config = dict(
    num_attention_heads=3,
    norm='rmsnorm',
    rope_theta=10000.0,
    qk_norm=True,
    init='trunc',
    init_std_o=0.0138,
    train_tokens=119200000,
    max_steps=3638,
)
Each number is 500 + 40 x the weight over its row's rms, rounded and kept within 0 to 999. Layers, rows and columns count from 0. Numbers have three digits each. The size before them is the row's rms in percent of the matrix's.

# layer 5 MLP up, 384x96, rms 0.226, rows 60-155, columns 64-95
088:526438479535483487447541455477445470477550481477495553490534443583444500492521538455542460458517
103:468483442532466448510432438482459478525454508455536517456533517533484568447555489563495496507510
089:493454449430453417509478468523538457517434490508449475512560498517565496452521522605494560528488
091:554546447430580476568521578492485560574498475487544500516488570535561443488489510545509584501437
101:450568507460506427536499405484517500507533503547533525510484510458498533524466433418577543530507
087:515475487569507480461562533523468484535443503422521544502527508476464493516485523505576474487486
106:525526561521521469444458503525536494458522577483537452534503584515578496520529558494552501553521
102:495551498467453496482518538518402480509509468514443527447419476538546487477494488421537483549537
102:508468501439514529460489582522571501518477528519485517481457521489539438495427505517547507469466
095:501487455463469447533525512510523456473529443454507501451512409468556481547459519534489526459578
093:436534473536557570471463504492444528438505563480507480535547490485436493497479469494492505584509
091:418463449451534489538522598491487457542421525495519502529478472576534487523549573537537466518519
098:516437546518459451529503537502523523443620463480472523488457561521457468497469448467427458566546
113:451462543505473491470526515521514435523494530487580545511531577533539544488503442596542419505540
104:514536499492505474503549564569475502488576486529549516372569515532511471541469483543528483548432
100:514506469490469455547487481528503469508528491479479441465499507480516529519539501515455527567493
109:504460558513530452536490511495467487444465467496435480483495504527455538501423489583447503479492
102:489444423489490491532439457476508597451444541433518498447525504482523488447510496441517496583492
111:379474502458552529527569519515492437539472496522470568449499502524559436458507463481511540534494
096:531454526450459482517470501463451488456492395528518493449463459499486430462516565484535523458432
089:513502515459556436484499545504515536471415419438521531548564515486480532470494542564519456485503
098:574530500483531534499500462467618541509481499549521486433535508503495570539483502511566482520487
088:525473530545482500470421559458518488514592548567411495555482527550480536457536489445511456478482
096:478512581469557538515483478587511477470535561502483486562517485526494534455512490519510519517566
110:505469552519558561541507493540514480421508530548523497512515474516508440523494460484486518492559
096:435424512510397544472440453499484496467532467530441465571524514479488483462477431449472526526499
090:505447490524594496477518457469446490421507461523505518531528514510511518462436530588428479454433
101:529546448500508448528489466540431519558541483525462453505533509554452466553418494483492471475485
086:490466581481478544497452501508456505487453473560417537566492478473577506434485498494505459494553
095:546547481504419553425513517504529499477505470509499423466516549501503563445482523454485476488483
092:470485471477534447553521450508461571500515456552502550547465518547575462560465436527420468568514
104:484537512495535492498497469512498571531489508546462523546435555469491446466572553544518516478533
100:556432535529463443554584545430451537514504512512432449476572466487547525535481488514478533477493
108:569516463471530500497514495482539533490562512490421497406561501485430522481514505466457538463467
091:525513491509417565518471529421437516558487552463471496468499506475504503440522479538511514417472
105:516558453452529557459454512522493457491523521500509362512508534490481560581530472510557469491486
093:489479485477492571503491449529474525493505470455537546465491513498440485534451571492464468439561
104:495514525482513504590474485425533527516466524481476581433482559441516569504494461529506506531495
097:528577503431525508555479488560471518520471519506474550502569539520548453506488506494479443558525
103:488448563449489461471511454494474600473585493485488523492532530523523513526506550467466533537467
104:551531453417513529461503489446444545443469528518504479618498515488514494511451532567507426539531
106:515558511465555529434443507448509495515526488516446508523496464464520475477481543476593567487530
104:500433521542501416442482485502545474477495517482537510481531537529506480459446471482568524444498
100:462505569406457543534483494448448516492421470462557488519478500524512472505528454492456472452479
103:504496505490510508515500529435541513507536460493554544457470490443472493505464492459569537417455
093:491544437477503498496462564524514475519547451501418538521517538540503555511459494480480585504458
094:570489460493453448508492423435465477465539437538439523544491522442510484467555532497506471508435
099:495496542542527511517469450538396542464565492525471507516483517511564497515454523558482540633526
102:512588515527574506600527453539483503548509554465434534477508491554584500484454559475515530502516
097:500525437488514514583542470473467525494504505500484459435568556473490524542476515531573553451452
095:532493565534504462469413521541428546548596527488528515497551534480556562498526587510487444492504
102:535504544504519457511510524516491530355667475490525525442503494502505521503462571503511471492466
093:525499441457460454410529458527483496566538547508472520519523520510458472531454571487504510524480
109:456554477417542496510541529479463572543560471563514409538451502515440556523485474464503458550487
105:527499456470505450491489466522520421464457488486522526484519504481469429462470523500530398482440
098:464489614559465449510465502460514472535464545475512507518515578503536459507534557541536479461526
096:439498508561495444451453403504545560602461493509482498528548547518486525569564511462534439502479
096:511490519470457537541476510529512539554510555468438528449475440445473460432525476548459457511497
091:560485578502566510503480484473494519473593536487529509529463522438542494496534530464511505455532
101:470490524538472531491515422520516488508572469502562483478530527479440444533482476509475506541461
112:493495547512496401511495433513501491487445482534481374412480520466526536487520467506488499541522
090:620509422498440465485515515444521514512537479461508542395543542481471552540508506491489543577493
115:473447547511474428570459447464493556587567570517469512409506503504536551440481525449485513462552
100:486473476452531456453474481499553515450538514443558532431494476512475533417464553530463502619524
092:421440496467518495482506590540539473433466460479478511436533550535506506532508492461502573477524
109:485457519467439482509485444523470475461559586562507539400513497517525463551490522448506431546537
102:537467530517535538484497498470474518536543502511529518407536577479443519472396520510468511464540
106:492543442526495514467486508506436472447492513465515485519485551459398456475515497558573490404433
101:446554505465489450581497540488528472480447537514457465479508529526474523525534451514428512486503
092:511482517543485509508520558432518548476477484476531531522499511460506434488478481506495517579444
095:396529571462560543490472484530467503514572467540432523461506555490532478431533586480485494472562
095:511529522459510520467505562552452507508493492506490567507441478478540477476466624505574505539494
094:487501525412487515457477550549497477489452425497501579513484505508531385446505559566565502474623
092:502517531477555463464585489581511510400469534512451472510596593542456549568513493520499492491456
090:513453489540477545489475512491549435511546489432529434470545491459492504598554517485528469447452
086:454518473483549453506476576461453432465598490512451502477545503527490541544490474471519482490437
103:473457480540495498506508534495462491487537465391409545495573468489518429528514502543534497476486
103:518498515474563513487433518455492516454530516450610428498565540504466453417415514475471487488488
098:460495459473525504457497541540465491540604517517485465535583562520436477545426509498505518452473
102:507475458502496492529446533467517461522461489498543555467533570595515582522533506511510451496487
092:467493487481525462478506467533483505476490465547474530507553550430457569505544476531543491446570
102:496492547502483557394511532489461586420519504502475487532581516522506546470493481496544523498546
110:443498534525531426534547414492501506495515495504571492582479464559516530595469537491505513546463
104:475474462543480493528407464433500468509519506440483561521461512572611489488525572465498494475495
091:515462498452542568483571451513493476526470491449511525520564460509429523438488513531541521431471
099:467540528473465508513460571495542518423513443475530464497528465506520475508463505532555537485500
102:488450563454450503497481517456569494445480448567490538513503479522521529569470488566439465467519
099:509540582513587526482560537525432461449548494452519406517503532509458470488456491483538487442467
102:473483518516528575500410460494535451561549484527538509535518515595509457539520465489507440536488
066:448493557538502558412574506565511447491428505465565564480477457463494474509493559515511481465484
099:496508577470535506537473507517493512571482511487521429525448463520571532467512524521578473555567
099:533590489479526500524496475446511519585571518547517492402435555538494483459508482448531483460526
097:535441448484531441524511529494467507533538531486541486491487571595552450546555616542547509529470
101:433475589412558491461539529532455474532544488538499526483448485528504482543497486547484499501533
093:547502420500468510448516448509545498518519448467485507418440548512490504456519503590479448512486
104:499468484466542562483496431479507518425497462533476528533439557488569477477490556471467531560544
# layer 5 MLP down (transposed), 384x96, rms 0.0399, rows 60-155, columns 64-95
094:511593486456498514519483505464483565471464526482464392447469500434546482514429471552526491488494
098:476497541520504522444561483571504541444521413574576477557441434533485519522482506564444538481480
086:513489515521468549485492453480545515532561550565526484495511471478439480498500473499439466544543
091:522460479539491499490490526503512474480538509459483535572491488500509510509513406566474510559471
111:456571479576467508479421561481471525481466489484505508506450492517466478422465437390552508555541
090:478513534476555520537403452408467530414523451493441464481514451502531511510468490458482457543516
107:541445454486461491568502473491527443518474477490455491557563421520516550495574475475495575461546
097:506556523495489466548487548502509536504523492451513466495486424433437462540548563581539519461489
098:510503552454494486569520502500482480428546424482525481531591516488546552486557493409518519465506
096:522457535463477531541488469487526484509457515579510540489460485509524529470518595510477487443440
096:395505515471540504534493451490524437530505517503527478513462540470514508514515493547459445462510
090:525545497571474523491512462536446527466585463538453460530585442534494479434465471482546476498482
089:577445469480543548482497539460461522474492493447544502538481460459458506467458571443530528527544
101:494548524480451512425402470516482516461500530451526483517580521570547491475523414451480512485536
101:477533464516489498476513534586536545481537477550543488501524441530545470461483519512580495496486
098:447463480461550473442536448497510539483542433525488482506569474488460531522474531511478489524443
112:470577426533457495533509521522458482445499505462464450502483467520523518499537503506431530524465
095:476445498512500528515515553565549407488573498515522474522524459473464469532471452601494506573434
109:535451546525396521527532530481496470518488443515534511474532428463496517474536482500451503471480
089:451523529544475500530492463552510487526517510577518467473542460465570519603544508506495509469540
094:452486529531465498574556508423594451526520455577503485467514456524542427521462455481496512490538
097:422501535456483479532490523580412500461481541508476482487498592472464446532479476503514528467529
094:537463517493488491561523552558404508507529434512551502468481480509565489541511438472555487521433
097:561551506545462481467525494449499549428519462526500459488535481497526472541438552462421503489454
116:440486478469443436470519484444510507477476539536451492500446476503527518501491489516540523430443
095:479441496501509453572543456573499516483561467512511439505501522503484451573556509507445461490533
092:527537547512412526550497422456481520526491520453470496530476454543563528485584464531561422474501
101:500422555484564496475567545481545525471508545512517546460543455462539558490431488548533527474534
090:479468417524553494528572548493471476574473450479465512417497517528395554526500534490541417523503
099:438453472513551448582468574473488490548518525428465521526494548508483464547528518497521551477528
092:513530496482522527457485468463563469481523544496567433534520496430422482573476529543544565478529
096:534430465452524488471494498479532490477529515498479454480569527571577599548480481512539487503502
096:503519562482538572472453567448486458462501484510427564599545499546463483476513529515485571483511
102:492510473474526528452473534531501533457533541532486479448537482510481576444535403469480500493487
091:491498491462559493519527533509510456485448501525462461521504546419529560591579475489470547528506
099:511454448484511509533471440495524454512562496412561512528447492414498497570521538516476484497526
101:461496482500497476504500486436468501468531422529461508504469402445450521483431481506446655536495
103:530541491503521465484487513468454458517522468522528480496580461482515466495468500420540490400472
104:496530512527520589494527506528481449458511516497524533467524451494477518551602475514547500483506
103:510560484556517499422516493549433452519464501532473545468397493432436484464516458473522495461493
101:555473556565496485460532531558502492400541523447528452540451464505572486502495525539453526500492
101:477524483504550499549438525480480473508558426522539511537406482509493474454558454571464547516472
094:500510606478507421490484469496457554529481405510468579453575423480516524483431547546542438540501
098:522520430591528384510473522500526508481513550479516485466513443488553545494388517498553514484450
102:563493493500492483546535519573490525469508501501530471492496480519537499433478439456577570528448
095:423496467507516534566515458466589590447463525466579467512521470500456425440489508570516526506537
097:479525509536532457583542546567495497518445510516524500469496444524503429469472475453531520542508
094:496522485493510490521535543547520591486541479545466544460542593434553514541427587526523552477457
111:547541491529495492465550468489578489497444448499447458517505474524482457516536513504545508478497
099:492486579505512562442515562523535492557553448491528531488497443487544539461545483484549476558494
099:478516575513534545523510547452453518531472563530517536457425482546518493481472452530497495498454
094:452578462462521505541544485462466477535422538473542500507549496504487448463483539438455486520504
098:462489513499475562468468595588479517479420497472604473529423571513550481481536490524506504483506
110:508559480485487537535582478430522456448450573521495497527463466529507511484435516528527532495575
105:517454507517490551498492522559557519524527500397516471514489509561540585564529499508443536517498
097:436501533521521544502549517591492561512512528545436456497519403484526510458425551500511521493545
093:483533474446523459479503501502524478432514525534469513492516485505471491528488516532526529464499
105:448530519509462472468584483607492453530461444479569548521485542540485469569541504489495513521490
096:453537525496482483483496528493482510550377509509532519539526479494507478468546477492524503550499
094:536518456520510441493446479581482478452491479464513495503411529420514533478534490487519534533539
109:469476427399493486416432442451526482500533527537517564547546487567498540503457471593490545530519
091:423471542539531528505483478528537457533540562444470508500449500523522445476465468544579553478489
112:482517496520417536443509488464464503440508453490535487604490532490487414556454469483464514495535
103:568536489540555527518485494524539450530503533542521528437475572504479506513529489479474500434454
094:567468507584515553519537553478552536510482516540520517572432371458534524500505523472529524536501
102:496516489462549564476455485466498509438513444541519485475503472513498584440447526503579519397505
108:573452480453576537506488493442488413460473461528489513513480520492451526468514506541488494551524
103:495477565490523512565514483463517451519508530508495506459537534583464556498461495477485485515581
094:534509550537530544465494484531488476508506488454511505485566547467533444488466502434541457481521
095:451464458461469487517430531528528533514559496514519503490457452517525491546567527544473519484555
097:648534481529459476521533468550468416506496549483463461535523494455465492429427434526476535529466
099:501419510528481506519450465418570490552507515478600513447551555428504470525480383440457506504510
097:514494488544520513512534576513480498503525497478445543525446523447482557554531484466468427427451
097:568475453556508536462539560425491482499483511495487543548492478495509469555432485484482499457524
094:480508506561441522463521503553484474500491550551457572551456461558470488558531486483524427483477
094:501442474473549502590487494517529416535528433495515496534450549373437428457592519530509472493522
100:468524541501490515458495506516506476469550607492456495465483498460510472515478485513457510588596
098:530482528437468580476533408566523467494510496496532471505496515540483529484541508492518533500456
101:490539457474447542440489488473512508522505450551470463489490479518461519383389492537479466514409
095:488466567439478556486512448545520538504562489525523518520506466473458490495394514472569495502442
095:504428507480529461470510501530470497512512528485436496505442480541508495499452557516471394563489
095:488579524448484441507535542517469497548483544480499463527433447525503448511472513529452500479490
110:467473454575522506469519494541572478495490503494482545501443540511480550548563545429493488516492
094:524511504527464434496560556424496517478453492543487464560611492463437541557528518445527453488441
099:494495471505487456537410481604471477540498526483483475402411514446550477511571504508447488550495
102:478444435536517582540490464487524461514525543521486576479559528494420497503448476461469479498482
096:528526483409531489555600542567512488464563550493535497466493492498527508533483509557567487505569
107:491527503455488517511432521510532551455510584520497513452448481510524558570489501508478509529468
097:526499548516455476594462514582491540534551559535525493547508442533476494482484502539541493522517
087:525469457469489432538486495410508542499566520489464506511543566538499508515469473536523507540502
099:542453422484484505458473459500539464464515466517525574502547517547486441510537431488453479431429
089:505431516461548487449446513534493525470475429483439546559528489505482514534438589516405551529463
091:521480586475487464533499540523450452486561505469531553507492433501467520524513490466501429485539
097:506534543447530490580517469409546511531476534534522481495475531510499523485493482500478474415474
097:524410602499507548501542508493512533536439546509548520529481463428538516537487511464489397459517
104:459509476504481535623434500514513486478568537444467515512535488550451507539468543466517449540519